Weights of a small transformer language model: LayerNorm before each block.
Each number is 128 + 24 x the weight over the matrix's rms, rounded and kept within 0 to 255. Layers, rows and columns count from 0. Numbers have three digits each.

# layer 4 MLP up, 256x64, rms 0.144, rows 214-255, columns 0-63
151128113132101140132129158171100142141152101132140093118177117132110150110141110085102105094087116063133136130100124111103117138111166121153147167111100097089137144177129135121150174089116110
138129075175132095133119165131143182149095114102159138119133142134122130098138110121135094157104126106086117098115136108128161094136138095193166146163139106141125109124149094129127094102189083
122077138164100145135168131148110167089154080126103138133101102125082136133156107113136121092128213118114144158119124124126118127168099137116125106100106168138135118126141130111139146151127098
124122125134140126074172109100092157084131155147172156177161093138145167132126134108119124162154139151155121166133143131126146113122096116131111169120166106150124113120115152097099150118172098
129145161116132136115171134156097118137127110163180104143139140139076120156104205118072110143057131119179127161151131101128134129129146106146142164127132122118101150142095070109145142109108099
138157139126131122134129112148084141073086116136145114095159167111097172077115156148113123123099142132154107155172151178159174115179179092117139111103129129127128116139116080116172130129126088
118135181149097130109133104145126155148113131149162122116139149113094149148155137154154123111113154112096114141135140135050134140196119098134112184163119153140099115143117092088090125126158041
140144133136169046085129074079108152132130158085113166109120138121160155134147111168164116144175134132089157126142100132116143099158097117134137108129138139108147162115069142132095158135107102
146148133130086094093145137140126139114111111140093171114170129140145171109108119144099116130128120111091148118143152139148133162163137115120171115053139093126099152138098109127131153141149107
132096221152153116125129115128098157131133097164140139148119164144160124115149074123079144148173146131103159104160167118109113161115171083149118130134127079131118083091118092120141102120091137
154175141122129137103132122124135174086173107117101096095089132116171139069120127128079157162146138118085133130104149115136187123111112110125141197122188128098126093141114124129149125105098144
096104116128129141133131184114142142132126105152140138102143115109121092100153146144113149088102156071112151130128085120110125118125105121127143159154116116113125130096142135134146159123133145
121160132180141143140124165125108108154160117113102142120135111105149139117114136129118087087105135109101148138118116093152111098144147082139129160143158171138126128145150151119103186132157144
127129130129132129128130126130129130124131134130127130129131129131127129127130128131132126130127129129130128131125132126129130130126128129131128128129128131129124128131133126129130129127125133
108123147115124132129112097104087165127146156087109143125077126113148128137137108180143127119160143122138131147131109110145166120134096126150130139123124146140144131112090113122094125096138137
128110124120119126137116135125133134142125102139111136127126116138120118124126138134133123113128130118119118145131157133140128132110127129126133115135122122130106147135148119125129121127128108
133150208135065118091104111121065179147116155123110165136146129078139086157140128122127130127084125103121132183148110131104143123173154118137127169139081143135117148152128098087094091153142170
120149169137110123148091160066075123132119146180173159062163169106110123102160120103126130125106145114139128136135120103110110185120109120140116155133149107130098136104141122042135104138139103
102124162124150103105093083099115158110148125088119117104152146118148146154126096131136113124171112106118132155172138122147133117172139102132164122138122122111136171133128148116106151138118134
139124131144176093144170068131110142082119131110145128123103158159136157094113104150126146164149162146132147108133162129155140104118143105138123122119169116127110117099089083150135141136113092
191142108170111115133135149106094180123115128114105119115145173076151153149148098126137128112071151093160173146128096084108089155163150091120128124083128105101122164110082089105134108089136140
111130117112139090121119105113150137107120149107143140137108116128157092103144133161147142144125130106146143140169132109105167100134117130092162099135141125138112109166111097138143118140139156
128183110120102148110110123158134151062111130118152123113129111128139149120094119201139122107128132149072141154151090138144116154146183115105170163064163138132105112089077088104167138117109090
144120131153091103139153091112151121157145069140058119169152123103104132134179169165116114126088141121110103130137139116093136108150115118137145147095112142118090147134140151139148129143119117
127168133093095143095112107124096162132123161096112110134065117163116147115105146114138028138155135130066107109190116092093216125130196092122165177175178149135153101144108128100130132107172149
155115131149114113127154147165109139127139109121120133105165103103079164085130124084081146108107152115141139130116164132100112126143159129084144091106100130075109185141108126134129138132129165
106124164126165099089174127114133119118127124143130099139111136157124099119135123158108113125116129162115110093110100103143111138127128136121150120123137143103106141109122152132112164158132171
134153100122094137063141170114125162103156133136157126127116098116136119139131108104138154130136127128138139136122124108135130147095125125126153109145100158138141127142104081134148130097116106
111158137143139134135139117170164117089165078128106138113100183139130196060115114117113130115122150127124162110119119078170116128150143101161124191096168155111100154113106143128116171143130081
140142149126154124083158141144123112088117115113147139116113105138156178079110135121115120098141135116128158121127108112128146104139152102111132153119153155097155114085121134134091159135134138
106169132102109123078145108108117123185155115156122162142129102112145079161110123160093121148072138120113096125195124104084199205099122060145157115127094119087135131150143125131135125087141156
120164130143103126149144148147096124142166084168153182125129104101102119121124108115097103128062184083108111134135159145085124163108168085151129126146132106090120115104134156132175134080111116
131130129130127128130127129128127128127130128129129127128126127129130129131129129127127132128128128127129129129132128131131128130130129129128129129127129131130130130129129129130128127128130126
149111153146160160070121118125128114090134112132161123121121124135069138151123105149094129155161172135141114128140114119109137149155112125100130128117120159108096136087106127095071153170143151
138154120132091112095107110069125159155146138088080138138179138071169132137111113133102130123126128100137170138126151120096130115144113076172127098121075136124146115156150122139103147095165157
172180147136123093132182137099103131158148108138138145186164129096151088123156126117123075131097102132100127096089127132115126164170115074145139127168153111148085120152125131129124116148091100
110147150129103105094136194084126137086105122136138127133138110102123105132117140169105128129159148102143136138160136135122145120125105132108168119127136103128140148112119137120160145087148105
141158173107098090074136141096067139129100159093133152120154105130138083134121151170109151146148146112112141134146092126053154119145140109125180176136198150090120132099086145120120150109126132
130127114149090082140162088138171142138144120060121173123126156097103110078122097195102090161187119149098131103145167118118112108126113121132143123119161127147134174131111168135139137129118118
127129169082113130103193114130107143090097119142146138118131151157090131134126172167122156098085145140114139127172095140083145156096128114124126129117165134119086165100076146123138116135147080
138125152145128100069201059098110151120149110116081107100109164118120146114108099177126157106152149076121181192102132138164125153112102093145105155119195141127167124126101119129088171113128108
118121115121135154158115094102131190115127101099112135117115108124131150110130105122118141136156140078100119154159140130157159106121146132120143121133106111137112125140125095103125117134171143